{
  "n_layer": 16,
  "init_std_qkv": 0.0142,
  "lr_mult_o": 4.0
}
Each number is 128 + 32 x the weight over its row's rms, rounded and kept within 0 to 255. Layers, rows and columns count from 0. The size above them is the row's rms in percent of the matrix's.

# layer 13 MLP down (transposed), 3072x768, rms 0.112, rows 1837-1863, columns 128-255
size [111 102  94 101 101 106 102  96  95  97  83 100  97 125  98 106  98 105  95  91  98 107 109  98 101  97  97]
[[ 81 143  92 129 133 146 137 146 159 128 149 100 116  66  85 146 162 188 154 125 136 131 174 152 157 141 147 150 157 125 168 143 144 135 118 148 141 160 168 112 105 114 179 139 133 122 121 146 135 136 100 165 145  69 112 117  83 130 158 143 151 126 135  79  88 174 145 117 101 131  85 112 129  93  96 160 130 138  61 157 115 102 122  95  72 165 120 124 139 130 143  92 184 141 104  58  94 156 144 124 119 255 155 105  95  53 119 153 117 130 106 109 132 190  94 169 104 150  95 152  86 139 104  97 173 121 140  98]
 [130 154 133 148 200 105 119 112 122  80 104 156 109 119 135 113 142  85 122 165 130  52  94 152 121 129  92  74 144 117 107 114  64 150 149 162 145 129 105 157  88 118 140 134 120 147 102 112 124  91 140 141 113 148 100 137 113 125 146 136 124 121 104 144  87 131 170 134 131 138 102 112  85 191 148  85 147 135 134 140  91 157 150 130 126 115 123 162 146 152 156 133  76 124 138 174 126 148 107 132 113  71 115  85 133 120 109  85  93 121 107 130 112 116 125 121 128 131 118 118 134  45 111 139 132 222 138 123]
 [126 175  92 157  93 103 132  98 173 165 119 125 144  69 195 147 175 120 121 134 111 106 144 113 107 119 135  95 138 190  84  87 141  69 126  91 126 117 152 102 160 129 128 152  52 114 147  97 121  82 125  94 110 131 188 163  72 166 104 100 118 154 133 146 157 119 100  86 146 114 146 111 162  89 108 147 132 126 135 110 138 131 128 102  99 104 115  93 215 107 107 124 165 143 140 118 126 142 101 129  56 118 138  98 134 135 181  88 143 151  92  85 136 181  95 123 140  97 169  47 153 180 117 123  84 136 189 161]
 [152 158 168 189 144 145  78 151 107 133 107  66 115 160 132 103 114 119  78  91 111 131 123 139 135 127 132 119 109 124 146 118 126 114 118 113 144  94  86  82 109 133 119 138 133 122  93 135 158 127 142 153 159  57 146  90 106 125 144 160 117 121 130 103 170 140 107  64  87 139  86 109 115 118 137  52 130 185 203 108 114 115  58  73 162 103 105 134 120  79 136 139 159 108 116 140 131  99  92 141 131 219 143  85 144 147 140 155  95 126 172  78 112 181 153  90 149  64 100 136 121 149 148  81 136 138 127 110]
 [ 78 209 146 123  93 101 138  82 133 154 118  75 117  90  70  91 125  85  63 161 153 158 155 123 144 120 117 129 152 126 135 114 131 153 133 156 128 159 108 122  98 159 105 126 106 140 121 190 140 116 153 115 145 107 136 158 155  83 162  86 115 125 146  92 187 132 146 155 198  77 160 159 126 123 152 113 203 216  89 145 110 128 153 117  96 161 141 114  83  74 186 159  81 156 177 189 185 147  99 154  85 178  95 150  84  57 140 113 177 134 130 156 141 114 142 126 150 127 112 151 126 108 132 101 119 131 112 106]
 [ 79 108  99  82 104 100 129 138 121 180 173 128 137 132 136 123 169  77 142 160 119 188 189 122 187  80 196 121 171 169 162 173 127 119 147 137 136 133 150 144 155 167 156 110 178 127 105 135 118  77 111 148 116  93 146 149 105  55 153 188 113 184  64 128 100 148 124 139  91 132  84  78  70 158  82 211 135 158 102 137  94  91 112 154 155 171 188 147 103 137 144 141 133 127 185 129 146 166  77 121 167  83 124  99 140 100 199  56 134  52 103  97  71 165 134 125 146 150 165  72 169 117 124 143 157 165  68 135]
 [107 125 192 129  56 110 128 126  84 203 128 164 171 194 116 110 168 140 177  62 116 147 130 167 124 142 100 188 120 101 114 174 136 132  88 156 175 153 145 139  88 138 100 158 127  91 128 140  64  85 123 141 163 133  91 128 181 137 104 139 162 163 133 140 112 115  75 128  99 165 158 149 151 150 168  96 117 112 155 169 140 101 105 110  66 210  86 129 152 131 181  95 165 156  99 135  73  89 144 144 189 141  56 144 185 121 134 187 156  89 151 120 163 146 125 139 139 110 198 100  88 116  35 151  73 116 128 101]
 [ 98 142 135 123 160 121  77 123  96 105 145 157 138 106 100 112 172 110 139 114 137  96 178 105 199 147 132 100 193 109 124  80  97 163 146 125 143 149 100 109 160 151  95 128 146 132  69 126  69 105 207 102 152 170 122  50 126  75 146  75 112 142 131 137  91  92 117  66 154 169 126  79 155 153 135 104 162  62 117 144 126 101 105  77 106  54  57 107 162 190 119  90 156 129 147 112 165 149 181 173  77  76 132 132 126 136 205 125 156 159 146  84 136 115 123 111 144  90 106 128 147 215  80 145 144 155 168  89]
 [111 165 163 159  94 103 116 161 114 136 127 208 153 106 150  94  72 115 115 213 118 142 109  90 122 158 111 149 145 165 131 132  95 145 105 121 143 147 158 182 111 167 129  77 188 134 164 184 156  93 127 139 131 114 101 132  97 126  77 196 169  78  92 134 131 126 201 139 205 157  64 154 117  94  66 114 126  95  73  97  91 157 179 148  85  93 170  55 122 111  87  78 114 152 122 166 164 161 119 117 160  20 156 139 143 145 157  82 162  94  97 133 122 107  93 144 169 180 151 134 114 119 119 215 133 188  75 137]
 [118 129 117 160 163 123 108 101 155 138 168 128 144 157  71 176 101 120 134  49 121 114 113 125  84 117 105 124  61 111 187 115 103 137 157 158 102 147 154 115 154 187  96 123 138 138 128 125 180 145 161 119 114 179 111 174 170 118  20 145 167  89 178 143 144 121  85  86 170 182 118  86 132 175 124  89 126 173 172 135 180 127  97 121 118 161 117 102 156 149 140 128 148 173  99 162 134 105 121 141  84 168 104 173 115 190 118 125 108  36  93  85 119  83 138 128 139 145 146 102 154 151 159 149  64 154 171 125]
 [124  92 123  83  76 128 102 160 106 159 162  80  92 163  98 115  94 111 126 140 166 151 107 133 111 130 135 158 130 125 108 139  55 134 160 129  99 180 153 136 123 128 143  95 119 168 165 127 121 160 168 100 127 167 169  77 118 111 103 131 115 127  76  95 130 102 133 126 121 120 176 172 146 131 182 136 110 101 135 108 130  99  69 129 113 138 153 124 153 111 104 143  95 157  87 142 147 130  36 136 107   0 132 193 140 147 103 151 143 163 140 123 143 149 181 109 211 118  81 133 113 172 140 101 139 151 116 150]
 [122 154 177  97 104 134 162 109 127 120  88 137 124 129 100 104 118 122 104 221  75  83 149 164 157 158 148 173 134 172 108 105 148  98 148 137 147  99 173 121 124 114 128 144 149 116 132  23 102 172 145 121 120 144 165 125  77  79 121 141  77 190 137 128  62 128  67 132 145 146 134 111 142 136 122 133 144  70 131 155 147 140 138  89  86 144 135 107 131 140 147 146 103 128 109  57 138 140 100 117 110 121 123 143 111 143 185 171 149 143 144 199 144  95 127 127 124  71 117  87  73 183 109 153 203 205  66 142]
 [170 134 126 146 160  93 109 138 162 100  82 118 139 212 154 102  88 124 169 152 139  62  84 115 195 111 183  97 166 195  81 119 126 125  60 150  54 155 128 111 141 111 149 109 138 159 108 142 117 129 130 145 138 121 110 147 157 106 127  95 149 139 117  91 202  94 127 132 162  72 137  76 154 116 112  60 106 133  51 158 124  93 179 119 111 127  89 155  82 194 136 125 132 105  98 121 128 215  89 186 117  30 152 117 227 112 166 116 126 130 101 119 138 121 103 145 103 177 188  40 122 107 109  82 138 146 142  92]
 [143 133 136 124 166 183  56 135  83 161 129 111 140 106  93 124 107 131 148 114 176 117 101  74  79 184  81 111  76 166  48 170  60 124  92 130 169 109 117 130 137 158 121  98 125 127 143 102 129 180 133 121  73 185 130 173 149 136 131 138 110 198  66 167 127 165 151 139 140 223 161  84 157 143 150  92 115 139  92  94 139 138 126 122 184 196 128 179 168 131 136 149  88 152 149 110 168 150 123 110  81 213 133 129 142 135 134 146 116 122 151 189 116 121 135 154 142 172 127  47 129 122 132 155 132 201 145 160]
 [124 139 122 148 152 124 163 199  98 110  75 104 110 123 122  98  88  69  88 121 136 149 122  58 166 172 138 131 148 138 168 136 115  97 138  78 137 151 116 116 137 141 144  99 150 139 105  79 110 106 164 109 131 104 141 184 164 126 124 115 133  98  75 137 120  89 121 101 162 153 156 130 129 124  67 144 137 144 163 115 119 136 128 140 171 119 117 133 116  64 131 122 149 169 187 120 127 110  92 116 156  91 148 172 165 114 142 106 176 162 140 170  90 125 108 154 156  80 122 109 101 177 102 158  82 147 127 127]
 [147 136 190 121  85 120 131 100  78 123 153 123  81 131 132 147  83 135 150 128 200  64 115  94 147  97 157 165 151 133 154 197 104  73 152 101 100 141  72 164 115  90 174 185 103 120 161 105 147 111 132 135  90 105 187 148 160 216 189 135 161 154 114  52 114 126  91 128 133 106  88 168 146 174  98 147 107 145 158 151 145 102 115 144 123 103 148 117 104 135 131 158  66 123 157 182 118 184 114 153 130  28 110  76  69  68  85 180  82  76 133 113 129  88 122 150 168 133 169 117 101 205 135 156 171 158 157 123]
 [137 135 147 125  74 112 126 124 128 105 105 126 126  81 137 104 187 118  72  70 154  83 131 171 141 111 166 130 156 117 125  87 106 138 141 155  82 114 140 127 173 119 120  88 166 162 142 134  85 153 112  56 121 123 173 163 143 181 140  79 149 136 100 131 146 118 120 133 158 122 103 119 159 156 147 204 101 156  67 119 150 151 126  89  80  96 118 119  62 123 142 132  84 147 123 121  92  95 196 130 117  50 152 162 146 137  70 131 133 192 119 108 156  82 149 145 152  88 129 151 121 117  72 154 174  85 122 117]
 [ 73 114  86 148 194 167  72 129  80 141 111 160  61  48  96  95 139  98 149  98 148  95  99 125 174 117 134 173  97 105  91 102 120 135 164 136 129 112 120  88 104 140 123  70 110 144 185 110 121 148 143 103 131 151 144  75 188  90  92 187 117 185 145  62 154 129 142 167 147 138 136  82 154  83 133 103 162 136 132 139 170 101 157 169 158  83 147 109  66  95 178 140  64 122 136 157  63 125  72 121  89 137  98 140 148 126 136 114 124 172  73 103 124 165 155 160 124 143 186 175 148 157 117 107 170 153 151 114]
 [ 58  85 152 137 112 108 112 151 168 141 136 120 103 171 160 107  70 152 164 125 113 128 129 158 130 112 106 140 119 123 126 131 179 121 168 125 131  84 112  71 182  82  82 147 192 154 131 168 105 126  83  85 158 109 124 136 151 133 144 157 164 151 152 132 118 184 132 122 141 138 120 186  87 130 113 102 150 106 102 126 185 101 136 126 148  76 172 155 138 192  89 102  56 110 115 133 148 108 190 157 129  86 140  83 117 149 130 154  79  87 127 120 126 178 137 168 170 182  89 124 122 151 173  76 154 123 109 135]
 [ 98  85 126 170 138 165 129 121 105 128 124 111 165 199  57 117 104 112 182 104 101 110 119  66 136 120 128 154 137 147 130 155 145 175  90  72 125 134 156 127  98 125 104 123 155  62 130 145 152  67 121 164 118  98 105 134 170  94 157 176 133 130 165 177 114 112 168 101 111 191  62 132 157 119 106  90 131 138  88 149 157 148 150 125 148 156  84 143 106  98 108 117 159 139 100 177 127  55 165 125 175  75 145 131 171 144 136 128 146 121 130 138 149 142  70 160  58 144  96 123 129 111  81 143  93 122 145  81]
 [156 137 175 124  93 185 103 143 139 101 112 152 125 166 153  90 162 180 142 167 157 148  95 217 105 115  66 129  36 100 149 119  81 145 158  76  61 129 128 132 131 125  83 126 127  86 137  94 114 151 119 128 120 130 164 120 112 110 107 131 143  86  61 148 113 132 111 127 159  91 111 115 142 100  90 135 100  65 177 170 151 144 160 189 170 120 127 131 158  61  77  94 141 161 137 160 172 113  90 110 124  66 186 117  89 204 125 201 172 159 169 160 157  86 116  98 105 124  84 149 123 157 145 105 175 138 100 115]
 [ 80 149 136 105  87  62 145 108 114 136 129 121 196 147 166 108 142 154 140 130 106  89 149 103 163 134 176 110 183 145 129 107 199 141 116 124 158 134 147 136 169 101 131  74  93  73 112  78 138  94 134 111 164 127 107 110  98 136 104 155 116 187 146 104  91 127 119 101 102 137  97 115 109 128  96 103 114 129 128 173  87 128  76 130  88 111 157 174 140 134 119 128 130 176 147  96 121  93  89 138 127  92 173 171 113 141  98 104 152 163 125 104 142 176 106 143 131  88 117 171 118  64 139 109  79 187 123 165]
 [132 153 142 143 127 105 131 133 199 102 119 100 161 161 197 162  30 126 130 112 158 150 130 107 126 147  70 127 167 150 154 109  93 139 106 155 161 162 152 111 117  60  98  95 135 180 125 219 127 132 118 110  86 154 122 145  85 124 131  59  85 149  70  94 148 151 106  90 146 164 172  99 131  75  65  66 116  83 108 164 122 132 182 110 135 128  91 118 154 159 164 157 130 114 144 121 129 126 146  51 114  99 144 140 136 163 180 155 147 120 128 127 157  78 138  86 171 109 151 159 104 149 144  85 169 159  96 186]
 [140 179 156 119 115  43 103 149 139 133 109  76 124  88 116 103 122 159 112 207 123 150 151 116 128 102  90  88  90 159 102 164  94  64 161  56 117 116 135 180 150 162 226  99  99  93 130 140 152 133 173 117 130 111 136 176 117 106 143 112 145  89 152 212  94  80 117 133 149 135  50 156  92 146 157 125 137 128 144  72 173  74 107 156 163 122 146 144 175 147 143 134  99  66 133 132  72 127  92 166 105  97 195 136 147 133 156 181  89 105 145 157  96 163 122  85 158 145 145 128 124 140  58  95 147 118  74 135]
 [140  64 162 105 136  87 113 135 105 148 145 156 172 113 127 172 107 128 134 112 168 207 145  92 104  80 131  59 125  87 154 161  90 138 157 150 110 180 184 126 136  82 112 171  96  90 113  51 155 135 124 175 113 180 129  86 167  93 127 135  73  75 140  75 125 136 148 131 131 150 150 116 158 110 115 137  95 123 160 142 166  92 105 141  81 156  93 120 130  87 158  98 132 169 145  43 156  98 111  65 164 249 123 117 159 113 143 181 130 165 143 129 174 133 117  92 182  75 121 123  93 103 115  82 135 138 126  36]
 [139 158  82 129  31 157 174 112 120  91 108 145 175 140 116  74 149 158 128 189 158 131 107 185  81 118 125 150  38 114 148 121 103 101 156 154 101 121 155 129 100 164 121 128 139 136 144 156 100 122  57 150 156 155 130 136 202 136 182 156 104 156 102 127  59 170 119 122 107 103 123 141  88 141 146 131 141 186 171 122 141 107 187  76  83 180 109 157 108 171 152 114 202  89 171 107 143 128  89  94 153 102 112 135 139 155 111 128 116 146 136  88 133 129 136 133 138 165 126 112 148 125 138 128 103 148 185 144]
 [110  86  83  59 124  70 153 140 111 124  90 134 152 133  81 125  90  86  74 161 126  91 117 135 155 141 111 148 105  59 160  57 208 159 146 147 124 166 126 104 128 157 142 116 112 127 149 128 163 130 121 119 136 170 171  93 148  91 149 144 146 111  97 167  94 107 157 109 155  64 170 116 113 174 114 123 138 150 115 122 167 145 127 168 118 142 102  92  95 128 146 180 166 192 104 108 128 142 117 156 140  40 130 187 148 144 137 129 137 118 131 152 119 132 178  86 177 129 114 104 151 121  67 110 108  52  97  62]]
# layer 13 MLP up, 3072x768, rms 0.2, rows 1838-1864, columns 128-255
size [ 99  96 104 104 101  96  98  96 101  92  96  97 121 108 104 100 101 103  91 102 101 108  94 100  97 107 101]
[[119 144 167 135  71 186  81 106 153 142 153 138 128 138 177 126 154  97  94 101 122 127 130 147  99  80  79 176  86 118 159  86 128 108 107 166  87 141  89  82 177 149 162 144 153 168 127 195 146 137 121 123 202  70 161 122 152 110 134 183 104 192  88 140  55  86 155 107 149 165 104  60 165  92 179  77 114  84  98 118 131 108 120 145 116 131 142 194 120  74 177  96 140 169 105 164 148 165 126  97 115 132 126 131 106 126 173 106 105 136  97 144  86  95 121  96  99 116 114  67 151 234 187  86 135 153 150  76]
 [134 140 170  87 130 147 135  86 163 114 152 135 144 185  71  83 110 133 119 148 150  85  70 121 100 129 110 171 134 120 152 104 117  63  87 118 115 120  67 124  45  91  98 140  43 142 106 100  38 164  66 112  99 157 147 154 106 130 121 156  99 104 160 120 136  86  94 144 146 104  95 159 108 164 116 142  98  79 172 161 142 119 143 132 137 201 164  89 173 145 129 109 125 179 158 131 125  79 177 122 121 156  93  91 161 129 140 158 173 128  88  89 177 131 100 157 102 132  79 150 150 128  71 149 143 142  62 112]
 [185  74  52 127 165 114 114 125 129 117 178 114 140 156 163 116 132 113 142 117 100 136 111  92 134  81 149 145 157 115 115 197 114 111 194 137  95  83 194 125 146 108 165 125 103 115 181  64 160  80  55 163 107  75 182  88  86 125 156 157 155 115 147 152 113 155 119 177  74 104  62 179 102 161 109  79  97 141 114 127 152 165 122 147 133  98 149 121 168 162 129 111 180 100 115 154  92 117 105 130 137 145  66  70 116 103 102 105 128 154 123 109 149 135 108 129  80 128 177 169  84 153  92 156 163 123 125 122]
 [ 92 106 100 144  93  90 117  98 102 138 125 124 116 157 136 136 148 189 148 180  75 161 159 111 124  78 155  84 171 141 154 143 105 100  78 152 149 130 211 115 147 133 112 122  72 133  70  90 140 136 107 132 101 103 164 118 211 137 182  90 150 164 105 143 134 212  91 178 139  88 109  87 162  70 140 124  83  68 114 133 140  99 143 142 128 177 144  25 123 127 106 158  65 129 103 197 118 102  78 139 141 168 107 135  79 158 157 124 117 119 153  99 153 146  91  47 154 179 128 134  85  71 128 145  75 107 129 165]
 [143 133 153 139 123 111 180 101 131 136 103 149  64 146 178 114 134  58 192 168 110 132 124  99  51 126 114  82 201 196 172 132 142 110 136 128 147 121 178  94  95 153 115 113 104 141 147 166 137 103 163 138 181 160  96 126 122 122 149 148 145 127 144 137 106 172 150 173 107  33 114 123  91 152 137 110 117 159 134 109  92  71 108 105 158 102 155 110 129 164  99 142 166  77  92  64 173 108  69 119 161 124 143  84  86 121  89  68 160 159 133 171 132 139 114 106 174 136 117 122  65 103 137 136 142 141 103 129]
 [121 209 209 117 216 100 133 134 146 112 133 123 126 102  87 102 180 124  50 146 158 104  77 121 135 160  69  91  99 192  98 120 207 108  90 163 143 155 119 111  93 191  81  85 168 110 114 152  99 121 165 100  86 133 104  81 120 160 120 126 125 117 180 216 108 113 112  96  79 108 121 121  87 150 141  92 132  64 106 147  93 166 139 139 136 134 134 180 168 121  97 176 152 138 137  68 174  92 167 107 155 147  79 104  91 112 126 165 141  85 159 165 129 146 136 147 124 142 222 143 125 154 188 156 160 150  70 114]
 [175 119 107  69  97 144 158 141 126  35 103 103 105 110 103 149 109 112 109 138 140 102  57 103 129 155 120 141 104 207 124 118 176 158 114 147 113 150  80  99 117 113 128 173 157 142 111  93  92 171  92 112 122 139 123  78 103 132 125 126 155 160 136 117 188 177 132 162 168  61 146 122 140 102 179 137  75 112 154 148  90 144 125 129 102 126  80 171  97 135 127 103 154 122 145 163 218 144 136  79 168 138 131 176 141 165 149 178  87 147 103 142 151 114 142 131 100 178 155 104 113 135  88 198 120 124 114 106]
 [ 62 194  89 143  89 178 180 138 157 128 102 102 139  98 101 167 177  94 126 158 129 149 138  91 102 140 200 137 112 169  85 138 139 142  90 144 124  93 164 128  97  98 104 167  98  80 129 147  45 120 112 140 160 125 120  94  56 157 121 134 121 213 160 123 114 122 116 157 123 130  56  95 174  76 174 127  74 118 123  34 144 135 145  89 108 104 208 146 102 102 104 159  36 121 109 147 133 183  79  81 117 156  66 171 194 188 133 114 157  90 138 126 115  98 126  61 117 148 140 121 127 164 106  43 187 176 147 143]
 [110  99 150 125 130 179 110 112 108 156 209 147 121 120  85 119 148  89 186 140 120 105 106  39  93 165 101 189 165 180  83 119 128 140 141 130 146  82  71 171 109 178  79 156 146 120 129  89 145 122 109 160  70 110 101 122 135  70 126  60 169 141 168 133 108 127 182 157 149  87 182  94 129 151 112 145 177  68 133 149  87 132 112 107 150 162 106 148  94 140  95 137 138 162 138 180 114 148  83  88  39 155 190  96  90 141 115 129  88 107 135 141  82 153 129  93 132 111 137 158 156 126 141 106 168  76 152  81]
 [ 80 139 143  44 150  96 131  82 153  95  54 168 107 167 104 138 146 128 108 153 148 127 111 117 123 158  89 142 154 159 100 163 183 204 156 126 111 115 125 162  94 196 164 118 113 172  93 109 133  91 147 130 166 161 129 130 114 101  93 125 123 107  92 160 117 172 151 158 131 127 137 109 130 135  98 194 133 144 112 161 178 177 132 130 130 188 117 142 107 104 182 138 108 170 106  85 102 136 203 146  55  99 150 134 105 103  98 114 120  94 143  73 158 132 113 136 158 164 159 118  57 185  88 125 154 143  96 126]
 [ 54 172  87 111  99  88 102 154 180  87 126 154 126 150 217 163 165 126 152 161 100 140 109 111 183 105 166 122  95 131 193 137 152 111 131 154 152 115 105 120  72 174 146 125 127 130 186 191 140 144 121 113 121 135 111 134 134 166 139 102  83  68 100  54 120 147 121 137  55 156 165 150 164 126 124 174 132 143 150 144 106 146 158 140 164  57 102 102 138 129 109 103 139 135 123 126 157 102 107 106 162 150 100 142 108 114  73 125 103  81 149 182  92 170 149 105  53 129  64 123 130 164 109  74 157 129 132 119]
 [174 152  59  89 116 145 115 144 137 124  97 116 101  92  88 141 122  89 104 102  54 112 176 123 138 124 105  88  69 180 120 102 172 100 130 100 139 124  31 158 140 137 110 157 160 164 141  88 160 100 111 106 127 146  84 150 114  67 152 122  95 133 157  82 197 135 144 145 107 115 118 159 126 144 101 109 173 149 104  81 106  93 142 142 108 148 128 189 152 125  90 141 214 152 114 162 163 124 121 108 124 166  94 114  94 145 147 139 191 106 151  90 121 180 164 148 139 168 106 158 138 108 135 130 118 149 148 152]
 [ 87  88 125 134 120 128 130 152  58  93 128 132  96 160  82 179 113 121 150 121 133 131  94  61 102 145  86 156 107  92  51 119  66 120  88 107 217 119  84 125 160 166 113 121 103 154 163 130 151  91 115 158 124 139 114 151 125 101 139 132  93 179 118 116 108 195 148 140 145 120 122 162 162 155 179 186 122  82 156 118 141 146 113 113 124 149 132 150 128 118 128 176  76 113 178 135 186 124 138 134  91 140 108 114 160 194 125 169  70  80 162 107 130 102  97 131 198 184 140  69 222 121 146 159 197 149  66 173]
 [ 47 100 104 190 173  79 124  86  79 176  94 162 133 115 164 183 124 136 217 109 102 121 154 141  59 114 109 115 178 169  87  96 107 151 148  61 133 154 159 123 133 123 176  50 136 136 135 148 173 167 144  84  79 128 124 150 121 193 100 123 129 168  92 199 136  91  95 169 135 104 153 174 112 102 132 226 190 126 122 107 160 117 174 134 167 127 120  95 172  97 125 141 113 160 146 166 167 111 134 130 153 138  82  92 121 130 157 120 112 115 127 144 108 125 144 157 177 156 142 182 174 172  92 140 175 159 153 135]
 [173 119 205 119 101  98 167 144  72 118 164 120 148 128  96  74 152  76 116 134 126 148 116  91 126 139 147  77 128 146 117 142 133 174  39 133  96 124 102 192 164 113 123 192  86 136 174 117 152  85 120 147 137 126 131 115 151 194 123 186 120  96 108 123 137 111 156  78 161  86  82 149  77 149 130 113 140 164 145  71 124  90 132 137 110 104 132  87 132 135 109 130 121 137 124 163 123 113 146 179 149  80 131 190 142 148 101 102 115  85 117 126 155 107  59 143 155 158 112  95  52 116 169 167 133 109 143 131]
 [120 115 120 140 158  46 117 119 118  85 147  91  92 126 118 173 130  96 113 109 148 161 107 124 102  94 171 210  64 126  81 159  91 162  98 109 106  79  91  79  87 157 162 131 135 128 134  93 167 119 178  62  95 145 183 107 123 140  73 175 151 109 165  83 118 143 114 174 118 169 175 119 156 139 178 107 155 156 146  97 135 176  71 145 160 113 132 105 114 105  91 149 135 141 121 128 156 164 143 134 111 141  77 164 160 155 101  92 112  81 113  69 132 124 104  99 165 159 129 128 136 124 122  92  84 163  92  71]
 [151 151 118  34 180 147  87 127 149 153  93 152 111 149 127 210 125 186  81 120 105 113 166 138 115 175 170 142 166 136  84 103 159 115 126 158  79 125 126 128 106 179 121  43 108 143 115 100  76 177  76  82 164 105 166 128 172 141 146 134 114 127 143 116  79 101 148 135 178  95 125 145 119  88  88 131 127 122 112 142 105 144  81 115 150  46 178  83 130 135  90 142 137 119 150 109  93 118 177 185 108 150 103 142 145 149 117 127 143 170 129 104 190 121 163 127 116 156 142 129 129 120  42 175 161 150  56 186]
 [163 133 125 160 108 106 128 154 154  60 163 184 104 120 129 165 158  75 112 133 149 107  80  82  82 161 113  86 108 125 119 140 138 130 100 120 114 121 133  84 187 106 191 146 175  97  73 154 102 138 178 108 159 154 120 129  90 110  78 102 111 149 134 142 125 132 142 100 152 126 135 137  75 154 112 140  95 103 202 165  90  93 148  99 164 102 135  99 169 157  98  85 128 153 190 130 165 142 106 111 189  99 156 123 161 111 129 134 170 150 153 104 181 156 186  77 136 178 153 169 145 158 170 115  73 125 153 120]
 [150 134  88 167 141 171 155 125 147 170 150 103 132  99 180 112  53 106 134 173 108 218 150 125  78 108 116 144 180 115  99 111 140 117 144 147 105 154 151 105 119 125 112  91  97 144  71 117 153 104 143 142 125 185 177 108  81 208 130 178 169  61 123 139 158  81 114 116 136  66 158 134  98 111 151 220  89 101 201 170 124  94  69  58 116 164 137  45 147 134 129  95  91  67  95 150  77 194  69  89 130 113 103 164  64 139 154 154 125 120 134 122 141  88 147 126 127  79 118 114  81 132 140 160  57 108  76 103]
 [124  98 109 158 153 229 127 136 120  87 161 161 147 132 187 119 180 113 155 134 117 104 166 117  82 110  86 190 104 169 106 130 187 127 150 152 137 107 106 118 127  97 128 121 127 125 109 150 119 162 156 144  99 102 110 122 142  67 110 160 139 161 134 148 100 147 203 113 151 111 118 130  86 169  82 152 158 150  97 134  71 149 105 174 137 111 125 145 121 175 135 127 153 110 105 146 110 101 184 136 145 125 145 116  99  95  95 134 151 155 128 127  87 132 130 114 160 160 142 105 150 159  94 140 146 144 124 127]
 [ 88  90 144 177 187 101 101 126 154 102 132 109 127 163  95 103  72 181 122 126 112 117  92 109 136 152 112 134 113 123 173 146 137 192 109  88 148 126 169 216 151  97 134 144 138  82 148 100 122 157 186 135  43 136  96  89 140 148 109 128 157  95 175  73 148 138 147 149 133 145  92 121  93  89  51  98 124 175 140 214 132 157  40 118 132 139 154 187 130 103 137 118 131 131  86 182 194 146 135 169 114 147 122 176 135 138 109  64 118 145  89 110 180 132 125  55 162 101 126 120 117 144 164 139 113 124  99 122]
 [132 168 101 184 150 108 114 160 142 192 163  92 153 114 112 159 160 163 120 142 150 119  99 121  86 176 107  84 132 121 141 177 159 142 123 123 145 179 144 149 164 173 155 103  99 162 140 169 141 143 104 103 127 121 173  71  93 107 151  93  92 127 145 108 101 118 127 127 100 109 153  91 149 126 134 152 151 114 139 111 145 112 126 182 109  63 181 133 109 141  97 141 107 146 144 109 150  67  84 135  86 140 142  98 106  93 117 161  94  93 138  79 129  84 161  93 138 107 143 195 134 136  49 105 162 166 162 173]
 [116 179  41 113 161 137 133 113 106  87 135 141 124 209 187  63 135 114 120 101 144 116 143 167 105 115 120 131 158 116 165 175 181 129 181 104 137 153 128 141 124  92 126  97 121 115 141 149 176 113 152  81 109 159 127  61  58  68 117 164 142  58 159  91  76 164 118 107 170  66 145 125 148 120 173 151  70 108 132 105  85  76 189 107 102 107 108 139 101 107 101 124 152 150  95 208 135 142 167 118 126 159 102 153 118  70 156 207 171 110 181 152 128 148 137  71 161 181 120 143 130 185 144 141 142  95 128 176]
 [134 115 116 102 103 126 113 102 125 144  82 169 169  75 134 133 129  92 135 130 137 149  99 135 108 172  66 128 124 143 159 121 137 153 128 146 195  96  98 148 130 182 120 167 135  78 163 138 138 145 135 181  97 124 137 115 123 140 148 187 158 113 167 158 110 182  74  88 166 151 111 101 135 203 145 117  71  72  59 130  74 119 124  79 120 122 148 122 183 103 207 164  80 138 127 111  63 112 125 107  82 173  96 145 110 134 155 174  96  91 159 145 143 128 116 169 187 189 111 157 109 208  78 152  98  95 111 108]
 [131 153 115 111 122 100  98 160 149 121 142  97 140 129 136 136 112 103 161 167 128 123 100 165 114  90 190 136 101  95 157  61 167 138 161 138 135 159 167 140 141 132 145 170 191 100  93 109 184  95 177  92 135 181 116 128 156 186 155 118 118 130 139 116 124 144 128 108  85 147 124 113 201  95 160 125 140  93 152 151  94 160 124 140 130  52 164  75 149  61  95  97  77 116 128 133 153 160  86 114 124 138 118 130 144 135  62  87 119 156 146  83  94 173  61 142 109 114 168 140 109 148 135 153 148 115 106 110]
 [201 100 168  92 121 141 136 111 130 188 107 127 164 182 124 128  89  91 115 126 143 149  74 154 133 148 148 164 156 185  86 141 132 147 140 151 168 139 136 109  90 164 143  86 138 131 147 152 142 128 131 143  72 106 151 101 112 146 174 122 131 152 105 144 108  87  80 115 139 140 209  82 121 130  74 173 164 154  93 152 194 130 191 165 185  95 103 160  90  81  76  73 114 128  90 100 118 130 140 129  94 103 194 165 128  92  62 174 127 106 122 144 153  95 156 147 159 120 127  97 155 121 148  88 146 129 103 121]
 [186 142 178 133 154 118 120  87 163 158 167 114 172  89 170 137 124 171 124 119  92  54 122 130  97 100 164  99  74 156 128 199 142 172  94 122 189 120 119 156 157  96 129  88 152 127 110 122 165 103 169 177 111 137 103 176 112 146 137  87 130 175 136 143 106 114 106 108 148 141  83 146 172 133 112 128 140 190 141  76 172 102 134 163 180  66 158 131 145 129 110 111 141 189 145  86 124 167 132  72 142 150  88 101 154 146  81 105  89 125 149 104 152 128 113 176 170  95 147 154 169 124 125 133  79 101 163  92]]